python train.py --num_hidden_layers=9 --hidden_size=128 --num_attention_heads=2 --num_key_value_heads=2 --head_dim=64 --intermediate_size=512 --vocab_size=8192 --hidden_act="gelu" --norm="layernorm" --norm_place="pre" --norm_eps=1e-05 --positions="learned" --qk_norm=false --attn_scale=0.125 --bias="none" --tie_word_embeddings=true --parallel_block=false --init="trunc" --init_std_qkv=0.0442 --init_std_o=0.0104 --init_std_up=0.0442 --init_std_down=0.0104 --optimizer="adamw" --learning_rate=0.00304 --lr_mult_up=0.867 --beta1=0.9 --beta2=0.95 --lr_head=0.00642 --warmup_steps=283 --schedule="wsd" --decay_fraction=0.844 --decay_shape="square" --final_lr_fraction=0.0 --batch_tokens=16384 --max_seq_len=512 --doc_mask=false --train_tokens=94510000 --max_steps=5769 --dataset="wikipedia_en"
Each number is 128 + 32 x the weight over its row's rms, rounded and kept within 0 to 255. Layers, rows and columns count from 0. Numbers have three digits each. The size before them is the row's rms in percent of the matrix's.

# q: layer 5 attention query, 128x128, rms 0.156, rows 0-63, columns 0-63
# k: layer 5 attention key, 128x128, rms 0.144, rows 0-63, columns 0-63
# v: layer 5 attention value, 128x128, rms 0.15, rows 0-35, columns 0-63
# o: layer 5 attention output (transposed), 128x128, rms 0.14, rows 0-35, columns 0-63
q0 122:170081122083097147109081145118165073183157127108137060120114157144155114173161125123131143142093128161132125148137110116179145113124113084185154109054139101183120117136168121044140177133116155
k0 118:113138144105160148060160181113194106161086129136099062105186120119117103127092159110124184148122075080058100090127176104142140154101159122120126133059160111197131149120136103132147179170122153
q1 116:123117091113094161181167163115151167091073089102119168088115117154131143095113116131114129137150211119111167107152179173061112098135128103100122127221127134119181129118109141169112157152110084
k1 111:124154129086122150155103160094205127118105146106167162106139118153134145140131117095114166140138139123090130141140157182134148120136134143088102180155112139103168116153095084180106095102139108
q2 115:106115125154199162162192185111157169088110147076119138171129141082101118114129130106122141131165160145111123119072091131101049143141117138140187154066164110102151136164076148117051120094122152
k2 106:107131133062159100174130194147183122071086127083144118119155140163144137125143107097149112133144123131103141119152106152077149100154150163140116139131088113147142112174132122137121100084185130
q3 132:152122117140133126113134131145114080098107181098108050188123102117126145050129172140105139127164144177165239109151107119121132154150115111105110140112184186196096140176157135110168120121074172
k3 131:133103141109122174200207139128098124121119105176113061166103156105065133082154164190139156140122083141172218110111136124167129175132117137062143128089101105167113101149168089127153145140095135
q4 118:106097140194131124145132135169107083113136161113087203138220129164061101133092135129126095103175157125087184119079156098110117132114154153093104142128165115074137110118161123171194101146186158
k4 116:116116128095149104113124166165107107097168114198182164152108139131139093109175114126166164106122124166074164172165081131156088104150096142154086053099117211060181173112171136128119111106165161
q5 121:110192130136114139106202102152129180070106085103136200134136135146138138117159081131125087135110180155125106130104171176077115133129138135070138138158120140085180154108099158157118203103107117
k5 117:128167099127097080183098111072152136130140126117159192122139094132116154165115100112100136095169150118120126127118146180184116056124094142110135150168089145108167153085134107142073139118145086
q6 120:164078110130125129121106165132118056153116205125141058171107157161104113072136180126111163119171157186134188131153110099110131149139096114108106082103177150187111088184152104113190055144119163
k6 122:122089203100126146162158137166154122134103154167087111150105108128095070094158148163164180144104073143145192091154133100185125181123139137078110118105116110151083103137187098155171105127116189
q7 133:155088128164118137113129144071099079155116204147153132169131119151096086075099140154131093106204128106089137117161108097108059145129138127106170091165150147091140140165128116164176100138140173
k7 125:110090135117172156141136119173152118090149134134067167119122102173102072054162126153185128154134158182104188122168172148149101164096138134101104078138152140074116119127120110202172115122170175
q8 100:174124095111099142151142138129139116174158115128108054122119088163082156099116180108112125147153130122116158102060132158134151152117170114129152133122136148160153153116178139089136137167089125
k8 099:102155127077140211138098170080183126097078139085156121105173150122152127121092131150115143120148126115050157114149157186151129152106112116094090159089123118120175147153097078168109166118162168
q9 122:175134112111154096108165106074152072156163079104167130100113095115105137138118159148127059119150080112083149123108146156133152159144176163139183138152134142124180139116109103135141187120129143
k9 112:147134119128117052095117072094062106195157141125104153128106137135166178123084133204154108100189118119117150131101142113128140155084111067151133136106132127104117149114084116150153181170126178
q10 128:141113143114132131128138102117125105089136168133134125157173130191141087098204071133154144154139143142166176154156139127128095123109098107068139110149143088138127130104176142140185166161090176
k10 130:119115141143149112129118116148163129103119107134121155141172099111099087100137155138109178096101148155127152080137157117227117139100161168054169126138130163112168130084169112137103161130074121
q11 120:103150139140082110130110110199112176121103149194127204149094150113131089140164072104107122116105117119116097170121103131122105162108118138069133116165130124078109137103149161126176094105160070
k11 115:111138137178110118095079071164096136110164145122112168137145102138089121117122131131139126090087141150171103106223144161132130063112093149126123106150127166133135148045157143104101119144139115
q12 125:146123119145137119124102145162150178111119106125152109088125167079148139208140175097101119162064100181154035142135107138173164145118127103114097147137142121135081075094107107107094110119161080
k12 128:146137173118084176065099133152153170171052205109141099111123088123096108165143063084130148117057078148197041104173111163121109089140160125115139104129101109134104131102081120098102095117159106
q13 112:133146123118173145140140146119131153084107097114130051083131162090134143111101124150113162136141154130145105150067180142119122117130145109128111151123119139179135133121079114118016201144099083
k13 114:184152120108095193140141179104174134129079129083144088133148159134180187150092157092102119101133131075121097143066109170104095115141160129093125181127122124138121075157075125124100129135166121
q14 109:171092127123124097107191096121095069115164135149115191107149124115120136130131139172152034114153095150111152072116149098105159152155159123144160100170154098070124145099122133157193143158141173
k14 106:120133078152123170097151083139079092164203111144140155119104096113153137130153112167140066154133146163117171133114115109143129157089092118212153116096142151098152164127130127097126160149111178
q15 117:115073150093184129110112144060129083156140130104119130117151124125140114088172118181133139123151124084137115150169159101108138118152100127159178127141170124148117098189053065123088130133119188
k15 123:149151102153152102140168179108075105134163145119101124166116133113148126129124135124164109188153114138101115145118111065135135137095155132232161149114134136141040124151096178134147102159133137
q16 152:140078117111140148104147129176142082125110201112148086103147143117124074204185114125124111175065129190158121115176114107168125156126109080143155092074170082165104117122155119107145143133135197
k16 132:102112147072150174104165219175240119148103123128113097140155096090090078167124116097144160174108100181110117081139139095155110133135144139130155115048138113149140139148153136122126123130157158
q17 118:118172137142185120140176146187115120071134130125119136153157135109103123035142135174151095096155128138103183129088090119063104133119116125109152186121206173145136158145088143122128092154155170
k17 109:158086097172143045177162136118046098076172122133136121181138156108164161130142149173145103102169114158161137082120105087140150145142090157197156134087112120079142107162159124092128180107163148
q18 117:112182154132112106174119143107104164110077126108097172184115139122118153077137157169131200094140150024121110157140143133106131118136069205106094163135113140191071128179109098120127104162112091
k18 107:123137148189123103148113069131015158123205130158125118132100160137128132119104126091117119115119136119198168203111116101119141096136148116124115125178108151111065093120131155144122092132095106
q19 138:211096130119078126131140135076139051118140159106126086117132090154180118092137156085125152131152164155118164097190173101155136145127128082137143171110159143152134124143132130121157154175092120
k19 128:151090139120118140114148169117131105130120095183116096096183163129137138087131145167116115158136120135119144162109188093141143181133163117119110117156138108136094131111065109173199171173077144
q20 081:090162153127149114118097143120161115073129157133120170131167152120130097125114091150148140094088177172123161098163146095120058095152061165137138124098120173133140082152096092101105092077171117
k20 091:141074147201141066111157101179061161158160124181094105174096120157120148125160156109146102122193116126171133124110075124108135138148148167145153103138118128135066140122160172085127073119077104
q21 141:129140163148115080112095082131117083203174092141120126108108131123160164153094112144149110093143060061087105153075162097122183093135128159108111121104078097143118122121129103081136142144134111
k21 114:159137121165094105082129077108062126171184126168109132120082146118142145113104162125108117133129151105169115134127107101138151145113156111142127110146153130119099140078119144109147145164082136
q22 115:093216155089180107176140139089109182075110126142102152163131150108137141106125156145148177111074116123175166109126107090109134108146108164159170127111148108162081100135102130095053054108118132
k22 106:113121123198135137125144115169029139145182129107132102160092136116120155133141122122124072153168117111191135135112073120100155123140118145145127129136101138131053145157157126065106103114105116
q23 104:110160157145141137150105149124122116147057212128121077106122163146095127162115146157121210124112147193144122138114132112106141105157080158103080116103151153162125086192106046131125072106152116
k23 102:169087196174132084130171106159088149151165107177095113177068147130140143127108152113134136129132136110158114095100072080111106127156121119121133104106101128173015109154172196110132086092136132
q24 118:113111123064138145116144101076091139117104135085154134153072093119152186077174149127104080146150105127169143138137099180069085157137128122119201137175110099114106128148060053153084158121116089
k24 112:174180098130158214167096124080150176110063138062127126122137107142113179130116085154105119107134123110157149119129185172123133123109150128119103165176120135130133063155048125151074107143118146
q25 124:090129092122224159132105185100126149146106095069160118130159141148119113091116141170120113116177149075082124111112098163102110126119150155151128158105135102158155104178083107166104078104166158
k25 109:137139155095128100172121170089175150115087163097139120149133140135152104133122118095162150115152118116084122147134142135116115111122116126135119142120123146108144106184141093143102124123178145
q26 112:102185122137105134123163065084137180134127137114129188125098088122181140168153060121123104131091117167174032133145171142126108167110145157090138139191095156043136121128144116156130149088122118
k26 111:114135081144097154136098122119150173104098126088122218098134083140056133146130102094120113115144194133107149109160140185150107056105094114120130129229124091101124170111098141180070079138134081
q27 117:145120123121231122106133132138122108120162111113159180148171124093126131047180107162173083131179115098143158153155068133143102116118111120162193121121172096118135147102133161145146099170130167
k27 117:070158053155119149189125128116111105089161148100137149142165102113141088147166107141141086130167127155093173099143139093137171144106115131201187169121125128063209171158131149105095170125122186
q28 119:124175152149182111103133117121112153149140083141150202143121139145092145081101105154125093089157127115077106169032121138087142133158106116116142174128145147112142163172037128056074171068135150
k28 109:157135107180122072140128095092028098125179144092090142123126163125165167103113161154111091089177119091125113119149091111098124117105126165169124099132106144123109135095120122137116128142136113
q29 107:120119144193153134087088073173131164140142108138130166099118123117112124148142115137132103132090119106101083110092123116178112137139171172143151092133158095070116118120115130139126076066187122
k29 106:148106072087162189109127102130126128130134148139095140148113113173141119126115119092124071134162115142141087107143113158092080121149155123157129065146114152098147118119161159128112119135099137
q30 115:088204138139146140133175084086089181129143095097133181169108114176080166132107124152132143121116134116185111142115126154120145077128097188131096120140115120160142159117133145106102172080089154
k30 121:107137076142183147170110091108084156155150111126138171135076125096134098156144110118097144118164164066120153123090097139152166111119112099065152108154080133129131133132210121150070070105095119
q31 112:091188114080157133137164088073102167121157129124143118151133089149107168064134122126154114142138095119154134154113102158131118133122149178103190117174157132149167160108118148160146156089057120
k31 120:157152110132165118171101094102100142111119104066146175148119112106122095128139125192110135077145156094137193108112144157154129125089105101081139164162117138086119144146188081120069138118139176
q32 112:122112124124118131115103099058137145162153103112137207110158134213130074145123057097145091143170127081092066156120166164163133119121166149100188085128139086075196113108128142167138194116114132
k32 109:140157142102165032116081122101168136129122130106144192109180076128141074116106100125140146070125168109097118163135156113150091113065138149105108121199120156087154163089120106171118146129138150
q33 124:152119087124142161133115135062133119053146116105126147139197063165133104082152086164132140141157199096140155073135175129121051127117124070131146140175154147126168180109168153153121179148094136
k33 111:091118109103128157148128184122194126107076122109145141122175137131113110119133119122118147126149130132081151135143163174161121124119134159086129164138107146099180128144104099179095152110137123
q34 123:105184163148118103177192107138096159078120160129093236173153100139099124097122128100147114111109133143148144135168090081104122118112107154111147162168163146085093115115102162153157082130132131
k34 107:128093100172156121124127104155026137107203112146149158143101103118111113124195121156131089140128150156190131128157107118124139141147115151167128092172117133084104164126161148106124076105112128
q35 130:128119111148169146140164152191144135122088151125108136139171144115052080174131096147128119132110131124116167106160109137158118147103127158173149084076138119158154144131153144128126148142148182
k35 106:071130136063165081140129202129199095135127137121176130134149127108144099144142114113192166149143104150080110113139138100134149102127100111113146159076161119134165130147203136141109121098172171
q36 123:131099109072173145137151176084163110145106147070109110121113132161190150109121160139132139141160186128079133130106129142110156103136171147197115170066127153062167056174113101155122127151128123
k36 110:136149151104120047161116160100156137112129097117155133096163148155132129130130130077156122107162096096055144124101130113102118135154134123176114134156129117162142148188107124151137115109160169
q37 121:162123097165109136171155190083141119098141106114107147161116141166173139101091144085125188118222186109147153083138202127114115119135107099111063186150120120118116126141108133129114098155076109
k37 115:088141142100114156169106166088163129095075131109179131051187137123144124123154110091116118167123145098067157169140110148131173107128130123108153165137094133119141129148103097175142118115107095
q38 124:157195142149095100131135090069108120126129142134122079098076120121148189106125166167143157111084111163147143092138119104125203122187109110123126157095132191218086082131093095085120086119098113
k38 108:151109126181112185117135102111028124180159126140119099137116134102127170130115142141104099162164119102164163119106113128142131154119124103141164129122120092132044156133112145122144154144094127
q39 129:118124135110053130112095121086177123135106094101117092098104134197138153117131141123144121137163149120110138124151198149132120101145133082097138101125039137135131097112149107082084179157089125
k39 121:143125153127125172127091129106162148101106138143122139119168103163129148085093114098095152140109124121125110105155146229163132180101158133034122154182154118113163143057047118150132119145096086
q40 119:087154112187176170127163186165136118132106152150129105136095129135152116151098092100105178110161178117118106115130101121087033155100108082098067181099131148107159174144137186144112081149132147
k40 107:106081129097107160196138208140214135093079151104122146109140172116096127150111140097150145163109149157075129131129143159102134088169126151112114123084111104148159119152126120140119121085206118
q41 126:142144136087124132134133137116138164099123060096129066139147141082160160130159141153142115166073087138176091160139101154172158109126153129168125185105103117166082121113126136102059191133101133
k41 120:140181131129148092123114124098109146125096120091148046122147120102149152150118092106113147105137092077167067093054134103143146132114164106135188154126166090201129100152105123103122187143105072
q42 120:094144118130183128130123109176109137109078146113125089153100114063101135170168114155132180179083049158204200156113062147156163127131121124142131118079117081163072096119157109109106091135130145
k42 120:094146129085125198137121137158169174140111120088154060141096115099081142138092142106123135103111078124189107060137082126149120139148129100084168136110119127187133100217154147069082120108105128
q43 127:150149177127150098156063135064103114112146127126126147172130133145125144043077182142124185089164161074104156188087148119076126074153094157136126149133151159139135150189111110083115113116109098
k43 115:155128133190107089126141068125005132143187114151114115127096171151155157089135151150108111090146119074168160151113094109124142136134149133138105112158095142130064095133134125144168123134077120
q44 115:145134114135111133187119144089133161140120097143121242069106109163155103188115082098128145106143181087096062097145145137102151113135071125103098102196154115135141135126092116135121117121130105
k44 115:119139138105126156107117163080163138152139198094162194084125108150140106167105109083119106154111178117079117187145139132102129092101140153153112171173063174048125143139086126201132060105156114
q45 117:137093134141036123121164133101149109102118129176152160090087151113143117171144098092136109140140129145151073097094219124134111134148133103067099152170105104080122109105158132138144156160130096
k45 114:125127157135087126113121090187159121133135121144105147079125088140129172135111104103099139137102178202119131133166129142120110107118155131089127112138117141117145144060054153143144136144104081
q46 133:103070115122143160127074166179116094205135151114117056113125170152120097143148134146115156152107147107130130119160107084198112121105100116168097065047117071186084108168188114105164114137157171
k46 111:083135143095146210123155213130197109117101143143099074136169141117126073148121164090145189173103094116048108130127140121133113136139146116126102133084170152153150128155174141136105116159144149
q47 108:169075096117113128114059123120126113163104151126119112124070126135184103131144173113079175134111156123100162139182118164133187137153129154165063056163079151148106086147149059180165099097093086
k47 117:127158207106106106144110068069130164189111141146141136142126119173110124125131135124143158103108100052127125158140155107123140106150127111085134160153138127162130070142163138168200062151087126
q48 122:122127156111116099148104122119137101199157128130109137097072085195167128164105093101145198108139100067119095133168112094183224085110090160127077157114113136141096085156156102101150110131120128
k48 109:128113130164121082103132093124047139147182119176095120121103151105127115102111176128130127139107151112165114153111113057100138159134163125145129072169140128142068154108126156136150099142088120
q49 123:138161126124077132147126131081142142120116125111129023108117107137124170121151172129115180163093126110175103115184134123186198134125146118088132167123095132182036075134153131099102132125073117
k49 121:138124138146116244143122132090137161129050127116112061125119131100114108103117102090109174155123125142178115102122131162155092140134140087038130135148139090167112127143096102164121113134089055
q50 104:180123113179120156143166107129124095127135134105121089153147085147084111055146136149126085132166158114103135137102160140140084194091177135099149157098158167142140172127160168122170186181075146
k50 099:123120098048134191149123190088194101062094125106133149124180157125146126113095128153121166113156148138065158137131181137174110129105118100107106131127145119104177114117107097195130191141166147
q51 134:121163123098074141164202173186158135076073114086147078126138125067090142139171106082127143173090107171185112118115154137137156127106115122119113158106114098161107116130132132127102156136134085
k51 110:102136155084094074144136161162212114111087127141135092120124128085152176166117112104118159148117099171155109092153137123116141093162137094110130181104132093156126138134097137099086149124135119
q52 114:112106105134188135148121187153152100114165138126165087114203153128163099151138140125158164143114104080124107104098080099141147113097141092166143165063184075128126122108162166112156044161160169
k52 112:108135136114130104104114190145178102113100127104146106113172170100147087163142106095159124147129104168057096091156109087136143132129122130186143135055132127151159175161155116096134208113192148
q53 115:162131109108127111062151106105134070143158076115178163080132091104156161130110139194121042132152109110113110135125141157115174144122176116158132165162156109099182179109111145120162193140134135
k53 105:171114065123087087091147096111104084164176120116095158099113144117117150149106111169115112099152123144086127156088179133149101147078108081170127125114109145100189126081073112158109210187144160
q54 094:137142104124164157182217142163129150144110100097120089143103106113114137115109125124122105139146093133140129146083090182134119167084177164095144185115181136154137163122141151133154176148131136
k54 101:111172122060146150146103165090165125078098122077152147115169148108118119146101118146133168114116139153097146129126162123123132111123090092142105162103107132127164134166101105163102154123187150
q55 108:105126119136127135154106160124163150124094176157105040144164121114148092134141126110142179161077108146140115129129131106189125149110179157138141084106085121104132100112152107195151092097141116
k55 098:120126205070145080113101179121221143114063095113135118140153120166111086117171145100175117133136096136121105111148119144114087122147141092098108154141190119142104126144145157103139143131159126
q56 108:128159131170111104127091064065069138111164150168108186166148123167089109106118116117138158132130122163156138166076122155109151149146112139060128110196176180138137088108144120125180094078091093
k56 103:168122134155132130130098065136024156180135125126128139157089111144122120080131164195128115068143147074174173132164101102155119113111127128096121091162108140104071140117189106137126120127096126
q57 094:112150159201188101090133119147090133080138131099099180149162182083153135025134166163129113100169141112090133141144143091115108146158131125125154175084138200131087099165069155143099080164131129
k57 101:163100097173109119146140115131017115118188126171128094145120132146136130116146120122141100103134131126196135151112082098131122114140141145171153096183151098097093117106135141096156126145119113
q58 134:169049118122103150129117165166158068142151151105088035106135161112131106139170150085124140153142179154120162128143150094171101132130125088162075120075158119168086075153165103096160142179123127
k58 117:107128173055139194102159213141226111095055124169134046112175132145160139122114170109122170164096093123085123103127144108135116157134176127137158123073147120157146112148129149122152122158091151
q59 117:164121118123077098076084108178156065141115129127175113099110158161122157149123151151117113115111110128103144118133161118184149112126129103124131074096127089135166131120209143085207155160161149
k59 111:150089143150094098067135064153136094181186111197085106141144126115120104126097142166118150129116096193135121128116171127154112196100137102091081106089135156138170145046126139112136191162088138
q60 115:136117130189165132101130131220132113123143144156147108123153142097099090161109122168137083126119140171100125109070087097163090126117169139168093137078175161112130168099139145140127125138204130
k60 110:101117085112133117108176136190135083105158113168120115152132148106143125153146145112154113119130121172091093086095119087097107124169076136162158082035137104113186148140179175081156160079176150
q61 122:147094085165102159103134145167129087101111199151147115148189133161075085125145158102099106133120161208093140074102162120122078204129115068098135076099107138100148190145154135158166136138149162
k61 106:109106149083119155142141194134234089115066137139120120124164131118138102132125118152147143145132113179072143123165131139157099119144101149104100143081150134134171112120138106158135154115197130
q62 127:147087107127162119106066103064156092212193122111136123066118135209172099164113127105131153108188127069098100115094140151158140124133127133126124096092125127182187119136156078110144117119102140
k62 129:137128164123120096116088110110114151200104143142108123129137155147152115110050175148115155110144147089068152182124127094135128164083149147109123094139093132110126148096130141161154149168116179
q63 130:159077141083187120074097145112117115161105130089129146109139146090159123080128162149127124139116111114139133173161111096148167123130145123208126132121187107104071037149088099142147091148161148
k63 132:165114138142131131120128160118096136117140140133122078130144098143123095111185111097145102110101060144134084141148148107107098154115173113199141120172139138128101116177094138099130087170123155
v0 118:098133119169149131116126122092145112173150123116140077081142100145098071159130105152140094119190138129083109110093166129112147132145165128094167142113170178142159108131174110108096174112103134
o0 115:124141126154134070165021143151121184107107158131163095164112083145101138105207124121126120163100103167201121130106117100121120133160166137091130119115160135120062118099140118148135131127092092
v1 111:191085112100100122137130121123137052103152073072134144157147066086146134081088239106123137139117138133121133097187171115138107119127107170162158119149104127183132203107129143155092126109110129
o1 113:130089110154130127082125138152131124060166124137133117076158171162121086155114074112089150105169201191089092107102111144139086102119115175128137145130136154107090140091126079130112046092155157
v2 089:092194115104138124137136109148119155090100145103101158126134147071131128160142124142144125134088169177113164183147088137177125147113103122170113148135126147094111129146076149101074156109152134
o2 090:130081193147138076127113146125085123190173124128144137113124117079132151139115137157186119121099120102107149146147121150116145151113205066104182119083128148074158131168174136164160142151163122
v3 118:126110112151122116155167137116134143072108153103122092166156142115080140188132096106136108183128075162143137185135111159166159113102166161125045154111138109137096149114121141135124171157127142
o3 115:129154155135135123173127169081111100158131159162122202140151135100158169098103128099186072127152069082125083092146140151062198093078138092136157182163110186063160159125075119125088164112172113
v4 120:149143138183153118114155134109150144142126125098140088107161111168042090142089108122128128092152144175106100148096223124080135131136130131137113145126124191156131125140154101063102154123116147
o4 111:115140075107095168162090120163101173117173177138140168158116065141135179122170135158079113163078123078169115150098126124128138097096097121099133170173141143103107104069138106091091171120098107
v5 114:138099120135196136127134121094120147137164117092121114165202072104077101081087109144132176102109133138127129117125141135111097135116146192130102109151145181155155151104090065162099207078085135
o5 112:152121147144064074176105142125136120099157148103203096136156100155105116086132125131152141158070133176127083096138130152138114122082167098052143096089119157063064117091137111096132196119103103
v6 117:205086112182128128166129139174144132159169041125092101134099118109110153139065123138132141137120153175138090075094188127172219105092154155152137134161065102050143091124160127163066119147117071
o6 120:118123128145149071125145159175107090053153156136134158132145133132112115108141113116122163175126118113181166076147102111145125178104094138105167172123164159171073139158096078136078106158133219
v7 102:102105107111083132149129132105129160141102203124162146132095139196125136151138126146118172149142068115116166182103111147171166124107091121097123079093124132132080036135166105135205142132102219
o7 104:133115134123143063123121110142148140152093144087147114146077076120104139099099145150134078122152130117106160117092154126074123169168153130141156137117081095126131140172083153122114226136143095
v8 097:186147137162084118146138129139138148082149160114077128198154151214139115153154211088113152133117130147147150116100181094085141131126087117064083151117105114159082099143156155122118082195134152
o8 101:112091058107141156135135107108123158162107147148068058100041140121114178150052138140071116130143112092155167158088099184100157120142111165159152157167089142202134101165126127134071103111155158
v9 114:096117119161198129134116184115126139148130139146119146153161109139097052111093122116131151118140128117138132125076103135130070133126147077103094150175158136115109040135120104171201072158135104
o9 112:170146173080122056154136100094119194147101102065121080158075084133086094127136125125129108137077117083184108153118135109156104145140139132102121146144114113128102115171160143106138197087101090
v10 100:141101149171174134099116135138109136103110149117131154191125160155159127126115141130113100127154107107110094119107118160069075130145099082083097099082128193144118178156153133093161120167097168
o10 098:095134150111118135130117139151177128169116130082124085182056149149130146077097153130145141078112106066146114140115132092143187109123051150147088177151090127189164100095119163090154112093091070
v11 092:054085118106131128124146149149131130216120083158168057078057139131148076132134130134126126152183116105072110119099110153172106108121146054125111133122145160131110136142090085156127135114135076
o11 100:173153138119155107146116097154144127121131118088144199157155092093134121069150108103082106135134127142153104143141165092114128145125169128196093131129160128150142123135103141112114168118068075
v12 109:125140129155146138135127108086119158076134205158114117178118135075125106164089159099110168123112095113141090145130147147235186173119123128108151148079096119091127139157160146116048141123071159
o12 111:128136128145110140101110196183113142132134115094186126094140162121119109184140140141132150078199147097119156064135133125112100119103128155129226137098088177086206121056085135151167152116126143
v13 096:107107117142086133099129111083127066182126170145212169128128098086165109114103150093124109128131085028146101118128087119172147146134133184139212119103094109107134115153189133150143137070119116
o13 098:116133119190164153095107179159128181109129078100141108128148162170122058161186106125098177087168172095081126112088073120184068118091110210114105125097106123115154123083100155104156100113137146
v14 107:176149157173203139126151138148117175044153135127064120191161135076099128133088098118091112130113155133143102133081153154125167144135110106125056162153122114104116162151131099132085128167149133
o14 117:139152191080158124181171124097101130141154176087161135129112157150143125171116178139161150143185163071141141095119096116142143153120107124100168147169138155159136115057139110115095098101137188
v15 105:103133125181127124135143119114142121153131167130141099071093141180116159189116170117145140115138070092171104125141153110152175140136148177082170179076093069139113132138207163096114092154117131
o15 107:088159068143137172085114150156123140116114123139041144102139140139153137119169102130091148104180088104126159139113131143090124097113086185178166140165128129124160131128126123142111088135140157
v16 111:131093134084201125123129147103112109100128155124128169140165136106108127083151152180146162136113136136152168149191031136112125128124135165132098133123180107179113106086079105118160120099130192
o16 109:145102131145121185168113136103121120193115127133088104146102095153093101096100153128151104145113107136104118162176150143086128102154178095055125090121093141051120141148221127104135145082133090
v17 099:129220129135091130096147126135118138097118100156120162137124135099133092111095089119136142100142192132127125170100161094080104132129115103151138130151084169114166171144085188083121140114163109
o17 103:124086109130136190130130116112134107130134123191174126100181086080122148188152111160152157150104151132124144129127109146147129115144164097118176103073176109099159116157123104180161113183130160
v18 094:092095112080068108147151144144169108180097112124104048054048123119164147153181126184119123170150126153115196141162077126212168100092112109148081151097124191098083111106105169134091134156115164
o18 097:134135157158146108124127106136105081165155118127116255161112107134144130098116138134116072117177141141103145159142153109046125151139143121183124148116149125090146173145087114135114174154169133
v19 105:047143117118102132114147138084122102176092091148182144099123168124108132115185157151149074122185121113100105095131127127150073158146119114130146148106116125162137151161170163095114107098092138
o19 105:079149124140125096095098145191120143150089089128136117167180107118133116084155125142163145073104071183118178151143128097140129082158100146166071130109173167130138138137148128105213094123124099
v20 115:124090133123152132151118130160136160105130177130102132169141108162118117116139139113129160150083096162166110117150085160192173123119128231107164095127148121148131050076163077161151132085105121
o20 109:136131124148090122158137184088129203118106181073113118119072142168122127083117136093133123123162130101139128094138135132115068194081142135102146104130073117118094065112091150120139128090169105
v21 104:139167149134147121133123110150125151065166099086093123079201180112068181142096160127134096136076122128165110168147152098097178111143156169162095133156122069122115130081109121153125137132183139
o21 101:098141056125131202175155104106140089109149176166075158093141144152156126118125131135129142155142155116123133151137095181094167105107086116076131127184118132124111129197171115174079073156094132
v22 105:109121143122101145107120105112131115188111161139154150126113125195166160119164137127125118093146073026149127088135073113099140145164137172087223122104094129153137122153174121143212090113086130
o22 103:104112076149134154073122148144164160120068104118092040113113132134130110111172131101120158108147139168105157108112131084129079160157119193158088078107125090190124086097085142109150089158144139
v23 094:135189134130188122142137145184140148127134126121038103148158112161115202079156105111140116104124128145130155108155124134093137119113114168107127131126095187187120158108120140135100111180111105
o23 096:157073126116076103115134169087125103151126187140125136085081144126165136112145115157143129129153103162133122105150139121110103184109131109146151093085163140152059098088096103159168104158190169
v24 102:196159135148207123119151123133145152082129112124084094172172104125119149127108145103133137163063120160140164149164103143100151118102213164142121144126106179138144138110136135129141133165076112
o24 101:155127166111094080141117180109134082132158121167095168117137163149134156137160136047159133142138091087096116098156152093140139116115105129135144132132130155096105134082113117105159132086171166
v25 118:119150108151090102135181135181146137124095130127106065125072141149157085158126195125147150158153105209122184154099120114204161101091134139111068144098134197103061043105167144161104076171146113
o25 120:121118072127146144161127145081117131166145141136057210168079099095131154113119118132081096146140094051149135179125138149092122158121159136196151160142122139103158145201114124163113134085163142
v26 106:088169121146189129141137148126118139130128157129101092117167092147106132140116055103146182094149085081151091097128144112094119138114172144089085200136138019144156165134097143147134101178134119
o26 108:151157124103129120122123103075132088115106094145088094064193114095143134134176110161138097146114062172153097128162127160109172106119131112130195101144154124115112158142119110131083159152135128
v27 086:171218127183184123082112097107124127075136125134103194195212115106079159106070138087127113120122154080138085124105183102063148155154142151137194135150115118134168177170118129099116144111139106
o27 094:129104083120123162136102143126143150095142143160175053086154165135132131180168109111145174136124117086130115101129085108199153123090103133098162128140157130148083100085174117158182043136136175
v28 098:132099125160143138158129134130149089128133104132113087088072148110095103173152096182130059149133167191077119140102142168142132121117118114133133107132106192139160225123164114054054188125125155
o28 090:114137202156112040139096141153085108128121166137188210195140111148127146090152162106173149135142111127122180103143133086090172130139142089125085152123193158111142119066116098107156125133116124
v29 093:147054110147061128140160116093145076122152101136154083139052077128150075186121131125125156146120087166130164153096168140183146147114118129149122126083104127110119160131172139096073139103104167
o29 101:108139151152125140115091162163089133111120100137144185140159122130081139130132141098059121110154135139111136113062136153082130100145141156143138170143133143067181143082059104097094167107136143
v30 106:175087117151192124120159141093126061075126156106127159153129098098189132105141188139120101144149169134093183083150125136101135120107114047139080173127168115150125125137172179128132060199148132
o30 101:139116197101192065116110113124063123161123087138084092139116157142093097177137139117130123089126130107116087153120129091154113102183107173153120175163169151144142200105178138107123111029164175
v31 100:138136128113075135131132149118139087135146112071182151169128062190143132085124136101133167092131127079147119072174136113040056128143095160136174123146113081151156162164130135142171134118125138
o31 102:128114129129139106061147067116160167077139115151129058096171145126133120151122086139129126145108178193097087135109107168168114120126107168136123104139120082151071107133086096100086103162180133
v32 105:048128118089195121117070158131118163140170089208115105119130145091151073103093103111128156164160135146116153146081098151170091133111122036129080105158185182118122097108128132157146085124128148
o32 101:162175171094134052199103115110143114149077118060190172162091066112052065123128144109147108127154093160137138139134152106135119131179153088135125110101132116092108113185166151135230159107117093
v33 100:114090124139179113122118119083145092134110166109159139135159023095138106084104140133151119123147127104125174121169085124122107114120157175169166162098206214153152143112157134130138147104103119
o33 098:149131111171112158116086148123105141140161104112138150151120152189112088147193114091111110113104125122104061137135133098194103102087115159110119122120147114024100166042131149100195147079162116
v34 095:160056132125096122099150131104136053170164080086160092098140082151099086101070139113128126131138101134128141134119150101060113100141148120138128135149166112105135110112096114167175142144176093
o34 089:158155064136141190137152066099145124059146111184093165147169146173129111124133124114062120164124170131142054129108113156132142078106070144125088135184130098134097158150121108123094132131077118
v35 118:104149126149121126110111122137116145146086175145067106114092110161166088139125153129131159079179151071087124067120090115119087114128155120085144166089145182129120198179123141121113100189091053
o35 114:145097137132101087071091128138162116170128058143071077105093126079161145165161088154112137133091089126158099148143137124151140133125145138190155122079131109153148123090119138151155124139116107